From a checkpoint of a small transformer trained on Wikipedia.
Size: 8 layers, width 256, 4 heads of 64 (1 for keys and values), MLP 704 SwiGLU, vocabulary 1024, 6.16M parameters.
Architecture: no biases in attention or MLP, untied embeddings.
Training: a variant of Adam for these matrices, 145M tokens.
Each number is 500 + 40 x the weight over its row's rms, rounded and kept within 0 to 999. Layers, rows and columns count from 0. Numbers have three digits each. The size before them is the row's rms in percent of the matrix's.

# layer 3 attention query, 256x256, rms 0.0562, rows 0-213, columns 0-63
117:502487575486445495470437484466448440534446509452435494492493539463496543486584545468518528499529503504486471492489538520464469488505550501468533551472598501561423524523512524532475559440539511
124:515490428501445500522507503550485580431502530524539440513583457510402526544455540450472482610434492483547583519512549541529542508439465548527534449488471524511516513544458478503447531518476504
115:466527504488586437497492468494513455508489550474502546521412553469537529524524469498550488415524437545472514494485441442449498463588555477484482573484585525556466558483557529504610517460500451
118:440503472508491481464518456502454459531500558471438561462454509523612474526509449493584543424560457531487484459465439447420443488509524433541531587480576515585494496450523536488551475471517423
094:441544493568504424444503517482539494540390497468462502514510504450525492465543517521527541438567486503517500523507446513468497441534510478487519499501558472586491476541528569439496531468460434
099:507540507501574564531455450459466512541539457483463574466522483559541503540465499479452452550471485416441515479424493513519499481487581474461449503522512524515544568435516478561482451518509519
099:455508560535479481536511403505417496542499525437507502464556506455507493493498523516509517558505573492451477482457484557506505507442575504479473518548511573471469485494458466478415479438461502
118:533507416464532588470486508544509498523531450507436463492488444562487513503410472471380500563435493508521549530515546499513510507432478540543501516489518478458595498439463464534493458581521513
084:427515496487522439548512466515434587498524481468538528499510539442447506447479487467547536577476471440452516510487513613557515555499588489484474449485449501503449493522495419525471559485517560
091:567515410533483551451481507536408475515494437506489451494444516516482513489496473454432504508405447446520552471514470456531505543454512480458470490462505533467531545432485427506563470527510450
100:520473490483456425537476474520375511605496547481468470509545538477461511520496536508551609528523518393431487526480491580566517503514602483460559465534497520528457421451488505537457555476541511
091:507514514470470442542479462542440465476560530484561489472497555497446509512565539463559540512485462419448474448473561605539488495529531543467500450549435526546457469455466509524432569486496548
091:515474420510505489452442531515439516464526443516550444513435456500369532503469495476472500584449456445524538548571474452531473530452460512490476505465532462511527497536497404507515476533476489
102:484482499509496479423505511546522469587523501513499494463501596447491486465509434524479542488600488511522463523505563436482555539541492464485478546465499491521451530470484467443460496515478418
105:501503449458563586481467505419490558527511490510455508519400470523491512468438459515442501518487462469562568565522480489509518474421469460537523566467564443501552455459464451445554425538513473
107:481453446503492483510494483506470549473481490505570436515504458475519519539518504483495461539418523457456497483532601530558471494499500489471497505533538468486509507519495471519517539538506545
093:493489542516499478470462513526448519507499462545577536518463538488481530464491476448494497495545474525511523561485455505528505544472448523455567472474436516523521520536539505423402445484507384
120:473493553525460463526516541537533486461509554523511513489534487479578499512556568484574568434462501470431485446452517517520443475579579554475468450569482536473471523515502542577518498453507547
089:518477529563510498506478594531506484470523478533618539468503568465394509535529554442479535503529554508494492450437472540549476503575509548399537460540434528491423471526542507499453508463473486
100:536489526526503494607487517503580552503508513526562502581531503468475518460521533498484508516534573472495531533486477514590506535517532508481540450511502520462409526527578470532466477517443545
095:481484442512531518486493575530591537548491535506492514500478457538464504542462561582489476534479484489484491487465518528499448451531522515504437541487500519464512457454466460500616545548433541
104:505552516471507524509468493454558536444531534503528506502519463538450534483493515519538439581517517507560485516554491514481479444542480430526483449487533490462443462522518532526530543525469602
109:499517506493485522489520480467454492512455440442479457478472454524526443432464449537555522501513492500482574521552531474475509517431472515500451484531543452520549495515424484445471473492591507
100:530561482536521484593495521529496474469579462539534514458530511499467535468495509538468508611504451465474469498507502577527488503548549523498525514555476506477491438432595467457565540551484564
094:561567477487480480535517484518536515472556518533541529534469525493488459509479503493520506515540509470552456564539444531480533468520577462568462497545440561504418521544522512498544537570442515
124:512496543579451416506504522515557489455510538536533512535533580439479548526531528509425561408509509543511478504428453537575485569519542474477555529475500557505484601505522463551480515447421432
105:469494512468493522481506498579492488515493457527521479536574500552530487444500508437483446507406458453469505454448519515496466448537462517494415506495430495542549541412524546498538532523395492
100:452492414468511480479502482486441497538511476444470451420488461553532456429477471459569457443466513513470507527501551477482527489477467450488494532461501482552549534580429614528464541446554503
096:423553510476487436565507465578568558493538503542522527528471510479553434521520531497522571512522573513448480492485516540486464522528571532473500482531398549480476530517489477522518558518458519
103:466538408459510551509538498498481587570429482395450448439487423518566506463500483545537459523498453497529580466549527457458527493426486423526429509520532421488560457511458456456574504566485470
102:474506476502519555506487490467431536531513453446473444430452453506521461404486453507555439514417470445466553493492555461496525487482472553513459493483513455505601484516511515415525475525540525
106:448528472438449437508552481485473513506467448459469434471499469553524448465487441458559517467457460484452567561512513501410489482498514513476473512560454516514534554494402501515516553508567481
204:578467474475490568465474495471495531442495485482568445492520483484409533450475505475446453561397517420512523540548535527564532568442448545467551486477485470463503508547504462453452493538502579
095:526531487576491478515503513505502450503476534495485498557417571523448461499502493552462545469513485540516543517416517543478542456590546553479506398531511571474445497519499544468444568519476480
100:569498496449465509490442491516479484454578458514587510472469510482448528478507528481478422570460573480484438534555524538596504487434521461509454520482485467483492522513531484498503473558546574
098:530424474475452575469394553527528481495465474475518529491509503595497527447547487471501415546380434455517524540463575515481436483515541581451537473528560477502559519477468486507493558518571556
089:509559511490568487518447502469475487500489490499518536526498514534483545541523504480424441549407568488509516537508407511499532547432517539443522462520518486576484503519581495493539448574518512
099:546477450493497556502461587524501525468558471508534504526490424575470490550435454461428448510457502497584498535568546497509540487446428472534514469489474420439562458461496494492533507565543526
092:485465512517579559493517515497548470464552472474499505457521473533501515548483508526406489502518519537495483428492542462483475499452517513484488504553466465437596468476435466555500464502534494
090:498461531483450531496541561481616493459509461580527460476498457550493499475538514546445467472499522550539487488503586447458465450518417615557545470492510493458522534526479540493506493465503516
102:492473517502573557502495448490520502475554407529520453502506532491503527505502515485436465526415532446514483496516524501558483522421488544494456475451465472433576561462473435468499457527465526
111:579491444497525569492475544464506524538450466450510434533444410580478463470472471502423437551449536482608543583533548510552506489440418491501524554440502479465562500488431492505456490573512530
087:465501453453548586474531438566481546479529497492474499535468461581533499529479492484444472548468544518528563479555491516480479477378514488530426483491535408464556471484494519551588449488476527
092:562469481484539530482443480505527521501526467519541449545479520525450477527468500489426468530431508418533549589564496508537491545429515528496470483494509462478530468431479415485564507570568522
106:528464456499516549487475478450463537541485476469475474511438458533460480453448448459419499525396492484546538561513512508503530480422487495517569624484530442503521487508482426513482513523532485
096:505503530469495489481469545543432488512428488457555521524485457501503513529432531476540525502530512500547539515533535454477476430483497496504496490466550474561479496550454512561495568485450519
080:517546543498542532532451483440572466520549571505459545525564558486584516448559495446506516461523509489459454471459493514463493471502521470513560442497488476451500459500521578497526487468505535
101:583545466492522618512471514444524512536469455486462502503498463520488495437507498582437458499423420474477511569503427474536520522452486438552504535445560472509538515436501501499506421542539528
117:482436458546476522507476453492414538569526500437466490474428540470503461499530483534506565514559505419401461498477593540510464487504551468490555495511508466520517455452504493514426519450484470
104:565543487537547505432434544495533466471475442534488508477480490517406474457455477447423439469473451537560532517522433438513551539497465517464525504463484509551503504521528484468512440568439463
128:531504475501538526417467487475494569511446444511491496499496476541432498457412454537463408548475521543585555551579477483499577484436445472555500529403534449516563492499480463458487515572474477
111:525575507578464489553521460488500490498545527534513528466533607480468547526510510502493559514502521488516473504454446541546536516560542488565503559506420584448493469456499430471518517529467519
112:528487564544495431474482539526541483465507548540525542512517528423466557558481547520457572467514486573534457513484454502549476561534515466492553547465509503475464467477497453523489529496431525
115:510542477441615487509493489502530498492510504527540512500460504475515485543487543484543517545502510481510504524566490523458466474532451524499551484530450508497499371503531507476577520554515552
120:580505552533433522488488537529555476486534514541539561521510537491467516510458527532415483498476452464536466583478445554530493559548599491535514541487506574489452514428528437535482477519463505
109:538506531534531555507436437459476471520457471500445514548512542545469502508449463523483455506596522550546501524502428527509608535470464499580507479515528525496492527537517481449435428534529460
117:621453501488455493487504560532499460513537521479522504477486519448501452529509510416469528532486470456447413574438506455520508515540543509459562600502460569480416414491543563558451501518500518
097:455514513515491406537575511539523462463592512550515487539571510507485509514525568425526567509480508457449470475448509524481422475581528507486464540507404541485507504426514530540543559496492557
114:468491509514502425493483527558525523452554547516549548503549478446498566558498554504497527484491519506463461485492494534571419520509551495456527505498466530459481505502525475547509558504411527
100:497545518608449506553502454503566517478573511514566498519541569495481489526527493548462475537530490470524491522456480612559503532528513512495481486533477560446435548517551471456509493489433501
126:516477561529441439526509517560554472481556534592524539578512533486517521530485549509467501459514532537538496520431462544553465544531576544450495515477452553452473531490465471526499498462429486
114:564439557554513552469441509458473449502470484510488523503458496444440461510445452564464525490571523538574470554501457504524537531484525466528575467445604525524459457528524485452437422442523444
123:439502486497570529555502466452455518518493461427483490429467464506544443446561501471552524506446532455423484442498590483469478459496473503471463491523478473528577475489517552526536494509510533
093:453471502507517505485479509452485548563491578522497434485515478484522517429508544507475488417444461508433529438458503438562479495467515473483491521423538461481532536588527538570520510486430542
067:520478493459495524488517504469499505570524524524498505492523513556417585515463552457472526551538494461497511473502574493431452477517556447523508499481487574501450462494433486489490579513534540
087:452469449486559528492559467487579535523503516466548579515510438494469541508459437435538550580489460436532537530464515515472515487542526533481552493484484515557539491456512436499524531534517481
074:537578535518482570563418512541522492517484449497458490479504549514509564440507487591462484519440557555527509495501539517534488541513480550460571553530500509564482487539514476514536472492509498
083:466577548537453515506424496468493503448496471541487487458568535509568497448548523557459536523586476522549477448509578548464472507570549537457520505483501546539496577514513503523450460519545543
078:488542531505513543493491487489473488534509519541472513572443539476459444484515518447498501480486476502560461511503492548540486479520527525504530504525487468513409502539525520510558537481426512
071:473575476541397508567446425526498492424517482504496501408607515524495551473478517580424519535579514524471521482474541539456452527509480471499532486502526563449520600531510473554481449471566463
078:477511469552439541561474492478463495477487539496496543465602478554475435482524573606455473555481507521480507487507512531481527459534547473497449497514621505536458498515500486491408489439486521
073:521488495487472495478549527550512513409490507514567466491581470459485514521530501446471459485497502539441490462500451498507518505470496479468537545513515555537496515478505484509505496560521518
075:478519477485471551578409461485457474487459490536558509513595489561510513423524495547491495472537483474538526475474573510508537475456510442516492465443443506463428539565488531498494426499465491
087:569591437546508555452421505519484473540389417506475554442598505556458537409512544509454411518517440554575582525511498460495510456479474445595488535448474504527521476480493480519526442532519498
085:496565455466498487512416455506450487536486456495448489465557493617463501453470560591503470531527504476512592496467548501434504486470502483587438554505478485540493464546532530514482473466517532
081:477568493505529549562404432476481519560498447493506559474501508575441499438483471547560443464510551465515549481501529532479478464483460482525469467457416469521493487548504582485512486498494502
094:533568444531552594505449494477492545494432426477483573428508483550416501466497543554394418500485456513580499524498487450512531543543442460552536502460493477507456521491468472521450411524511526
097:522503514494484565504433561461478416546525451524490505472504528510470455471488501525455482516584490530545532455540509507475491471551518481525395457468489485473430456499467463475408523490529495
117:462535493523475449490570458531450588472533552554560434556524563429537506579528478480462551451420498483471441499491520535540520509518513532502520513545542521474509527476482521483559555516487497
096:530547463436500453483555459530509530419509569485514467452469526496565498579534505492499498489425536463500419464475580482526444496539508482523562504493513502514440521431584538527592528441445538
084:565542478478549556475447520479577477504473478440517495461499470532425508438433482485497472538489448496554558505526437499514518534502452460542424493444504478501507501575538472503390436515491506
123:423433545529460414539558509587505491492531568549513550530481519458598528527561549464537577475518552457428462486441522524528420481540515532446505449534470538491482521488478555562503551450454526
098:510433476494526534547486562449545440557503495461440497493499487551482491473510508484548492540585508508507509491526476504438475479484484478496513485468505510525479490540528498550459442473499498
104:477437494449543499589490495479562501471490485512512547567517504501540521485480503467473499543488471461484494543474558480530444436497524550352535417492550457448500504552499499596439496515455518
104:483485447538494465483523504503511564480565591537504454467504563490556480573517497508478544474449480456474455533510540528533450443562535560482518488556451497529540527427457548514562567519510524
100:449513524545545520513504461507567546490566480518509542479503460540496463477508531499527503578497526430479542519498514475478471401494504485415512483483547439467596437508468558524499565523462531
097:472549471458540497499465517503512447537485435471477511451536412540450514442447577456515471549547469476523623459476503499449519512479441516482478494442504488515510565562415481527445414464522528
124:445492531524412455546545434570402493502588560499492498544501486518516521504559508502515529519586457446457507484495587496495485541495504579552470527547508495452472575469479482499539544473498517
088:439482516583495445493510417511551541527485518465506492512417535486498484481498463497501499554470461388507516514517511493540499412434504517455451448574546525433561522457458525483513525519443504
099:454511544590572517516427534561554520498468439471541584523483495515463528456519581535555488385508515597500480544445466513538480476524549434493426471509435477500459512529451485511454522467419484
096:478502482516496435479485527545558504513464528507525474491504552471537448470523470466531505413473438503529490528516490523496485474510514522439528565509459521524510522439515578566481544498501448
107:438505526525485497479513520509531540540501483504511495443455513563506479508512502517511446453477514494501537558480505520477443474492570444533505486542486488514481502501476542584486560365503442
093:449514543452566455466489478476521515563460466483539472551518539533470535425494500515515489462493509534543590455429502534516478460526439521490409478500466548483501559548471499526583564439458478
109:454496504539497450477505471518472577500516563557513501458520536466513528523487498524446528491442488452475492513488565516541481535538502561542469507505487522485526550531461496509569530453493499
094:405491523559498480579467438532453497481570567537461521531558490454550490487526500464484566466485473416460549479438545493547488512507510572487515502483482516485480574526397542496516508510447518
105:489507498508520471532502518485452455552411466438487467461518489539437459445524497553506495507529502512535545438532441492442457492478484431484470520481472525491493531535564521528482484474489445
069:556399476501472477492485481540546522472501567500610556553481488518396554593455528464474535512457577454522522537535479497497476485413514453548553465478445452505491525554549432419542573551448464
075:533527510529499553549572454497536441505406453538510527497433556535496474497496537439524534463481494549571471551495410556451498511437543483473458535501414510488525485498535494545515537503475519
082:546458499427543461426489557456474536470463532482534522464506498479432548502479486540523510517469549484433555502525506421495490486493462457522548441459540480425497515488504528507497468483487461
077:524448548457488548495552536439575454533535480575550514483492539470467510512489518466527502503415537485427532500497511449474409519491504523498472467508533543463549451421481468533466472484563479
075:478498479511530464512472472478554477471504515504528565513503544446543541433518537559470476494465535590496491522504538544506498530493461461471461528469514440466429598612551477523482517458482479
071:524447537478524469477580517487593467418486490470531471458484447404517517565481429372509509488500552567475463514523470427485424545487454477486527528482447509486540502471457487518502479566529540
085:510483523491513527496530541466545502450459475482568413467543507444490516494456404476496513507485557513485505483492480449470497521483479467492544466465474525492571491527494495480489529627538498
073:536464568495556490435549569490517491491566461477517487510377511391527446574520499472526513483489501468470465525530498469485431538545451512435543476555508507494527454504471502512457522547506469
087:508439487521518486505538488567538566420490526541556523474564502456556504519515524526482470477420479530483465460517477498538534475490518509458562460514465580488520546479471533534506478536526518
075:503509451490453508475615495508538475430451564569527443475497505491503484539507545456439502532457503496529470523471453492444525505436440521457534576395543552452470446456562508530526552573550472
085:492493510540427476463578459554484511421527601528536437491545510496507496563537521448453583457464498552444462486497503546490541525459479463500475482504452544500506512465498483448578521537446563
088:495520526522514507529461475548486538453520536517561519450529510452464576495496566527423487438421487568517510529478530505587541501527501506511463488553453544525453544489492451524524430471490501
085:516509458543447442470540517537522520447457569510527470535490505453533545543546451439498494529450449453497443512499540504536523509507556530470557538532595509460512521496549559543504484539568486
081:559495421464520510448515532444528471472497510511490508483529449535470474484511519482497440568488513454497489501543470506509453530449497525442572564427580478529501481443547530517518496523564532
083:463376536536471422549519498528519478465520565526518544543434478461525530534546466477483549529533452471487453571542563500514478492519507574393543473541531522448487552464505504570471541519491465
098:443455512582480450523529408551466577491514550535507523556494501419560502534513509510468539451461499499519433481454549499564561507503493516469547504575524572485490563523456549489539494490485496
140:437468542528518520539441399565467504507500449499501577557503504501473488439514542498549524491552493493436480459403509502517510453508540436522480507510469523467414499502455569510430499472435526
118:543501493518569566536437537457540506538493425462470492480483474552423497433463486544476424536511483532580569476537462469500523512516415478514502521432487472557512536536501463488459447516511493
107:578538482473553550489467520435526587465493460451534471449496494564397500453430442508434421525419469483598550577519519471546531487493450493538513488471552421536534518522555453457538494569518494
109:389495565579482446564483426524460536494537511515526455516451549506545556529551441506537512494486469435490528493501568523502480470535532528548471496538508455466513542498464491462564588501479499
091:501514569492537531462447537525533551480511510470521552484492461551454569511451507557485446502475505617521566474502497493543515547512490517541465507448486491495503538524493433478539499494498513
089:509502555427521512497499455551416462493527540466509558558519472537437524491449473549497507570548516513493578401521534471493490569460456505515471481521485502492468478546581374466541459502492497
091:487501485567430509546530465524551501393470535512504497522506480438494538525488426455491470485498461415518497517515550536518545536564509582474540531529549515522507543430470535493508509554504457
096:578516503527544613449418530447558519493490428478482442498520454498450526473427484538490418488524512484541531527496432527494571551525474557526466461494435514535504482479430413494423479513501511
119:556520479518522513502566570456535533490486536517506481459499548456557432593561462468479556464461530514516380506542508490522454477526554455480554527515506530557511430466568508561468508529517477
104:482514500447475461539573486549412427544493510487502493534497517492491390481558512476517553485566480480485476473528496508450466461464523472484515580498480532501491494471559555474510510498516465
085:515531508462486514483486493552438495472485522465506543531487497553491455441521485424542431479510550607501524470470535453531522522437476549509506542558471527520500470530546477530546510483425528
098:435506551543493504509422448495513513470501469505528532530532509401464509451458482495487497432502474415514494513457468509507509486582509605468450468510465523453509520520422517481457525542462467
105:497515504494515536479431554470526522517497407509457545520501483523471517391421534503525402479477518544553596549482417509492449463470488469470441472468472435519524496555419466493494512505481450
093:583502487546557570431484557392613519488509491502537495498540466461475511596455479530455506467475542541517404559507459452546538501516516467458512480485548498518520425519525466505426470546496522
087:422446536494520479516519402576443528541531553552436528556540556497546502510566517513559501482572566458451483446396570485536459507454425532512524568514469528478467510472454549519578529429442557
096:477443465461434422545478485506439498518535624530473543532437497538546458526523533473528557492506442420426502513463576507462488457524561582508510503541612524462488485540472548594508511465507543
077:518480425511519534536519539518604496567433490514557502443564498540553508452564487462519537560502574524577544452541435524499573457533455473453580413423475493489487504560518512465530473501543461
084:459514540470453491489530424499469527520518543570551426516574546469459504505481511509500473463470469540423512501515521462499515545521561534570548495533447494539514476536436438509496519588429431
096:537521499502542507483454581407511442521510466469502518485397466476442532504514507578516511529509514519555500539517532493539470508463511460438491545465567483536480509501519496467500507471500502
094:517509503481464566481437578465446435557451473464529537517463446566438493424486477472503490517534488492548523508536510464500530518502467498453491553527531545605454442530558477518508439485548490
101:484426566503552481475547563499535449498489501489488556534466481416514535508521519440496517486485516507487416519488486509528384455507505491410473465490541538479483552511516565551493524445508585
106:505539429500442547492406489499431488556442459521487493465513468515502441427462452546476461530522470508498583492562482507482559517470521449593474546521537480586484442535489451394498482531521462
111:523487446488484552506417477521438451522474508536515467468500411546530469442439444534427512475532421557509494466464508470451640565476515494595460491451502498540529428581503443443547440553514461
085:446541435529497520465534479550440548541498542517472448500528469502524447521476455514532504459491539492506528464497466509463602493493509487547500578536455518562532485423485464431546547571477441
107:540492442488507570460443505442512456560432435503501492452502433520551470446425491556474471443522442550533540494539492462453556532457498482560538561489544491540491509601461457482510424523507484
138:497584451475539542449464505440538510562450480525509458500413531556502484453443426533511423498472501519541569527580483500438485471513498459592502547500489443545550490519468419419556527498510438
122:526512466481521530504446467452507414555464426487464479467498498570506460459446482525475438494529423555535558534521502453492585518471509465600556551483520480549528472535492444461538436484471456
103:529487503446527552503455521427493440531475403489457490533479504523449470461474493538410470508535439529533524506512509454455515492465471485545550546454512427514509470570511513430510442546501475
140:545542476475552589497459491423478482555452448477513460494426488546472440447452447522470439495524461523564568476534481473447531502493476478573543536469511477544542492549484425400505433544508437
083:530507497499527509517452519443496478508464464509580471474494545533513475500492447469519490518533484507506498458503477541489468446565528513513504513505481577535482541466477465534476508523523449
094:520536501543435524500556466503497590446446537487557442537497515518426494528492434514447525439480479502569509452486522524537579515569517546551503498467473593505470538500512470444493486573472447
103:544469557481539559494489534441501469526464480484575467551382498492468469512480460545474477459511486507556511516571464511476472555526505448489547532470523475557504486586556422454497479491464462
100:514532476498567569417446474445477476538493428491474499510443488537434482477446457545456457489531439535540554493533482449480603511476490456547510532432526410525476440496547476478529450513468509
187:458436548527447411524551513566536501453551550531529558509525547452555566570560558460530554488464546475447456492438519541538410498528553530436438444518476545437458528481509531558494545448498527
089:515447554520510541547442501457527444492517435461430540493464413451474468454489524509495492510534439570494481481500559490494536478454500449479504464455515482505473503539535525498485483523491508
099:520452511472485522520457499496534497545482444480470599530526455475465469468495579497450513524520512559481449575451482497542472504481487493489492526496521437487497458515535506511471489464462552
069:490513553540489544526552565520541578499528576471548469497486497510518482573506439508477451471445504479540515538508466593454525518527545563474502489454496479539421538481504489472513585537556531
095:491529475446543496560522488501543515541565477459453498518444501509553425421497477525513487495471473476462515535519565496420472504428469522424436512541562327428540437525568539448593585522495535
080:466457538503481400475498497479486546481497517540456551444473575463540551517485515542491602547500543491436470504495526485539400512552579471472479562441515543500484513508527518558512528450422526
080:509526504491496519464498503520494522541521526487492507513592428540531549499534495508577453442541474469441520520468518479435536501434447452477484470554512520486518535503467545566498510494614597
095:407587528515484486539530435416567519478528465471482441541481520563514469423526491503515449506460431463520519481469488488396515423464446504500469481536544473412512513484462511440513558534463476
094:481562488574467475529486561465560532476532569529508486483453521519508559530510460577539483505481582547505550436503512496506470498541460440487375510505488505493550559490496413533525554446520420
096:511495499501493521530490530526432421511464507487508593454561482505494445521443533459455495469540432584600491559444474472530560560485468548514506525498447509551475474466457489511449478498491456
094:493520499490492483453526508519506476567528494477488513475475502469584548501533520572568520494479552515442473466458428425500419560526537480468463519464531446542484539558484530520540594425499462
098:413576531478496485593552499449469508432430506488474424515571531533453534437529476547509512508503495505530567433511504479458536457472503527495515437481498535513508555504448473415540506479505478
081:534494484455467525504564512555471553496430596476509445461520513525467518505501491509477519498468510445534492476538453535501481535478544516477505499507495526523466541544497436507503508465532502
074:553503540482486485476435475564477490515494474498489535434620510491470459477499573487502562548495495497550536554468460494535491498471544489502444489527522501516466471515470568452470453555481557
088:441535580498546480520569478437473458523452452574429449538520490551448561472517521451477536543480528497512553479529497455480446496465486525509522467505557516487522543499505473416523468510512474
090:501480503480470548478511434457446567508504558457572437501511450471491428521474553503523482465467503396441549516497521536497496455532483561562472426472513504556552502520509556524515567484452477
096:452445472512586482519478487523490552448482548522454505526500575483471488536479532524541494446433489468445465533470528578505371454524539488442462486559501529478501530443493500558494525469495596
091:588469470544477527521488453471549535512498406524476452532444496571574468451527431518598509551520493443482556425524520493484566466503550494493580448512439440492485467487456472458530507489494467
090:532458450453531511488513556469465500532506434508536433536450548566463471479553451532540495535417502509494523482523554457447457468508537506508539509529503453502562447493482490438567512571485464
095:494527471524522533503409505468537521563474452507445528500476457578525480423484480578517448553526500502556574502558502517452517465458453486543505493512531434535551514532469479454538472516531434
089:494548508564487482495544491557449476478557543438524443480618471417461492601520521449570541481515542467497463464488512552555452479507527474511510509527465524480457525373506565530468522544462486
092:492527491517386459461588525601455520456514578528482507512572464487527498543548505473504551446475536477435452443452528545528555497497493512496498447490406545480462471461460551525516441500536522
117:486479542532472469512538532539543523439536546505512515535529563463500497581532532431517518491462530443470441483458512475532408505528514553428483453506443565435486475475506560525468543496498544
084:521525462485486564438508540477525564546486526525542444484469527524476496517418416531504536462472493499513533476531505502467525542515507541554528563497522501496532515500474443462485476574568416
097:574495488495557572476505479528476456496495482529510469554529516500501484549466461532502470571477481472513486491514425475497526493546524494557536566448509453463489463490543479432514510580462502
100:463545490511416444450576470566445552434479572496496483506578521462569529512487486553510528473470493514531505421492487508476573559519491501517459508472464498491509493476490484454582571510489474
117:515558474491510549469488520441490557538483507486557388490471520521513501506444403568494459476474496526544532492561515496463526531545544468546552555510484481530558544508484407444524522510549416
091:566469456490534516457500501477503479542475459518482516481470495505456438497450489515464507490480488514539506593530482473518539509534571453544516531492542489494519452494524490437509467524518497
103:541473489495570567493485483505471430517501447504465453516419456487458463478452458481468475560531454515532538479562500431471538544454517468552562529471543418491492472547559541401587437527469509
097:504449507519468463550550531588543532444525562491552528533556505472551552553575563431499536502480526453448461531467503538537455474501484520455452459537499544453487573443503548576510509499526548
071:516492475557491449521521493478527562470483517535508502496577465511433527468486513449497536536453527482569551532504475528550559461537447491483480468548535575473542504463468521478452430599502491
101:492535511487504540528412464551474462532531493537476525489559436518489455434502469501512488542559473507519537437458525480522611470472481491561477475533491504531489482505470507463516453511453496
107:566555507549529553467470514399478483521466444477473468503456450465453450449466443519489436524542518605538538496564484479475513489507491491528538512447536452574503502540551437462504476504518430
158:559537471449558583454494491430516493568461462501497444485433451562452463430448451532470430522499483513555544513552467433458538518491467477553568538457539440550556475521532454441527429565518445
082:533520433480539535476485472464571553501489468523514499410518523513453524416489485479512442495490497475505543538516465450517595454493445469551491505571490455485565528517454447494476485526526483
084:506620474457465473488514520539509553456503534437479475488442430502523559490490465511602427502423563485479514460479515479451511516462524446529509494506512469571549484479518516570560537410519462
086:470574529467544525501546474531482559462438487511504447542545452493506545450495512511538431487504482449457572437527557471474536490440499543498545417508480486478524512499466494450563438487484535
072:556541502549437504492521522517601478486526488484486543542545531512453438454464531476457527499439487512587443638474524564476543475502500475584416534520494482477492514454535516509476539545491549
079:463511421551526478469464461527476537532532537479560507449450578545625451553490439516566499485536469478489472487522461518526485430556510514554481511535470506471508550500480481590505580423523500
082:589527494536489556453552525515499430522518498549526500546543467443434513503489599470405480524509492534525420528458489456518523586531434535532454489508502422512478455497541499456478453567603521
079:454556542521439474537531507471481426447536491480428496508540509543456444480477509444475483480513473528511504471488509444488511460466435510555496528517467477442544474484463583480534542544451548
080:512529505452525484492477535479479482464493507433485480504489447529501557516465464573571454456431543597513506457532520554524424473470535467452509528530534494569520464521522516547501578463502475
087:498475484557463504474425499453514508567512497527536526537496565498468410523489472509516509452490518573562503529515449568489440438542529508501414544511523514504462533514488528527437535480473469
083:505501522542514470520439533467563514483479524527515550599456578544556503490481487526524535457439547593527508498528498520493395446517526488517441504493527527511486582526469462570475551489430452
080:476441463571551517476414477581587526471569488504541536488474429456572510553490522528481460567503505513467400508464512511542480506578498485499425490458515464483465471457573488511536470485432532
076:502453526452517465542480544529496479483499463530467475485504505469520454451489446482575465570535503491502518431500468500502550526491508506454542484568505468571500498572525572435511434459539514
100:528483536445494498467464495504492513500579515472493550501438412486483459501491528532484532455521496501446436508444514524530486518464533487446465509469506491492458455515562542540466500507448602
116:473554460497490556493503409564466429485598488469466476552477495430491500549508502513470492534541476477528453489493494494524522582486468476545498506466511451472438520459510505447540569467470551
109:477459587478485551488519491526479509492577596483502549534520510500502506497440526485460456540526430434436498539441481478502502541539477561545505481540439493539508454472473427504465520542589513
108:501581434492470490488517546497453476527399491481495422494506522534466492467532501555496451470464520536538519452485421482477477523484527519493489532451565488486473496586545547476497481478479450
122:479518506485432480492515492521433422520472522459443468478483500504528495489493504554536503480497521547561496480510456493515508559532548520521472603440558444488461512512584522451551484465490488
108:510517525499518507497516483436571502445450461531505501489574484477549468542532490406562515446509502532564500431564526502517566447521445551401541518533495537480524494520412567504508432497545540
118:531506489475470487486513459471424423502547546518522441502443527496495518461473505488467517501485481447489495528409430447412483614541555509581470546415545482529460495545512495453547529494548473
100:510439495514416496506540473477472420558531535509522469497488532492444439507486530544496487542534584535434511498440490544480548528525519511519493497456576520505408468527538466442467464408491480
089:543493518483489485454479496563484435531529496476521449515519484453441571533449529518396487504492401532437497526448498428497490559466476485531484488474508511539509501470546427459518548608549457
110:494455468525426560510530464501435473538509556487482475521480528466485460498472527533481485527527538479465468461468479479497579548561519566508523529454531467503443483556514478461468438431511450
092:564508452529444524511513495500477501483478492535545450482507608463499571484498459542521452485472582501511486495462443493511488524599508455550526532450518519429467583521520473487476481467536423
091:531482471488470527491449427490453401548566497519513518476521508502500462501502550549489514569557466535465533503431507534469520548530536479541482574449533533508425479526547494515464480455526480
091:485425583499467486580518460538433464531459454508497516541512556522474426497492510563478495582509541481461507427454489533492496473532450516530482499456457500425443520480457481487454489427472468
093:549487499499459531504482446510488510507493458503553460487467559505463476507415516596517432526442574514479471505434440469517484519538444498576493578450491476420455513534463475448487450522476435
102:562451501552406575465477455407532455516502498512448535502496561474525467499526452578508512482535561479498483476514601549506519471538574531503493474546505518453470515521462453500475542422518502
103:504558526497539561505494507536479530494546464529506501523490425526439515468483508510470483600477435530512510552495425440509510549470473492563484502425519420535504545450485472459544470590454476
097:506486532465448451466543493558535502446492458513576457534433495484522563572526605518535486535429591435442456533478513496527404515568529483506505548435482516443483538503456492464568508488474468
082:508528529578533486487388470447489482521562498494550595533488525458501488474529499511536482463545484503525508478424443539557472563637559521477503592488500497548517485574517535459527466484502494
131:478472487458482412520579517548530509489517576514516462493511513530597502531550523423531549448489543445446509458520537530440414429519514518466469431581485500459477546462453530556541552494497519
085:505437503567474476572471498466535504533581464532578521510533553445485516593470526493464507488520427470524478477485488532484449502604457502460469469544447479488495548500487492494400468544469423
087:542464506554484478533487478488491555479515469498528542565487505449530551476464515473519535528564434483538444533464492485492505474506485465480508495521573439456418524532558541468467416537499467
081:529501543460493571423567532513494573463482501494531512470496464561489540432481573469481476546482501472535543508513452433476461481473438475504536472487499450495543509475429471432546507623519518
101:536518529463524476484533447527541554474508496502514497533511487510536543507464520459522510586473540436507538555528542504437539426457438402517448446521540410448483418487525527420460528524470571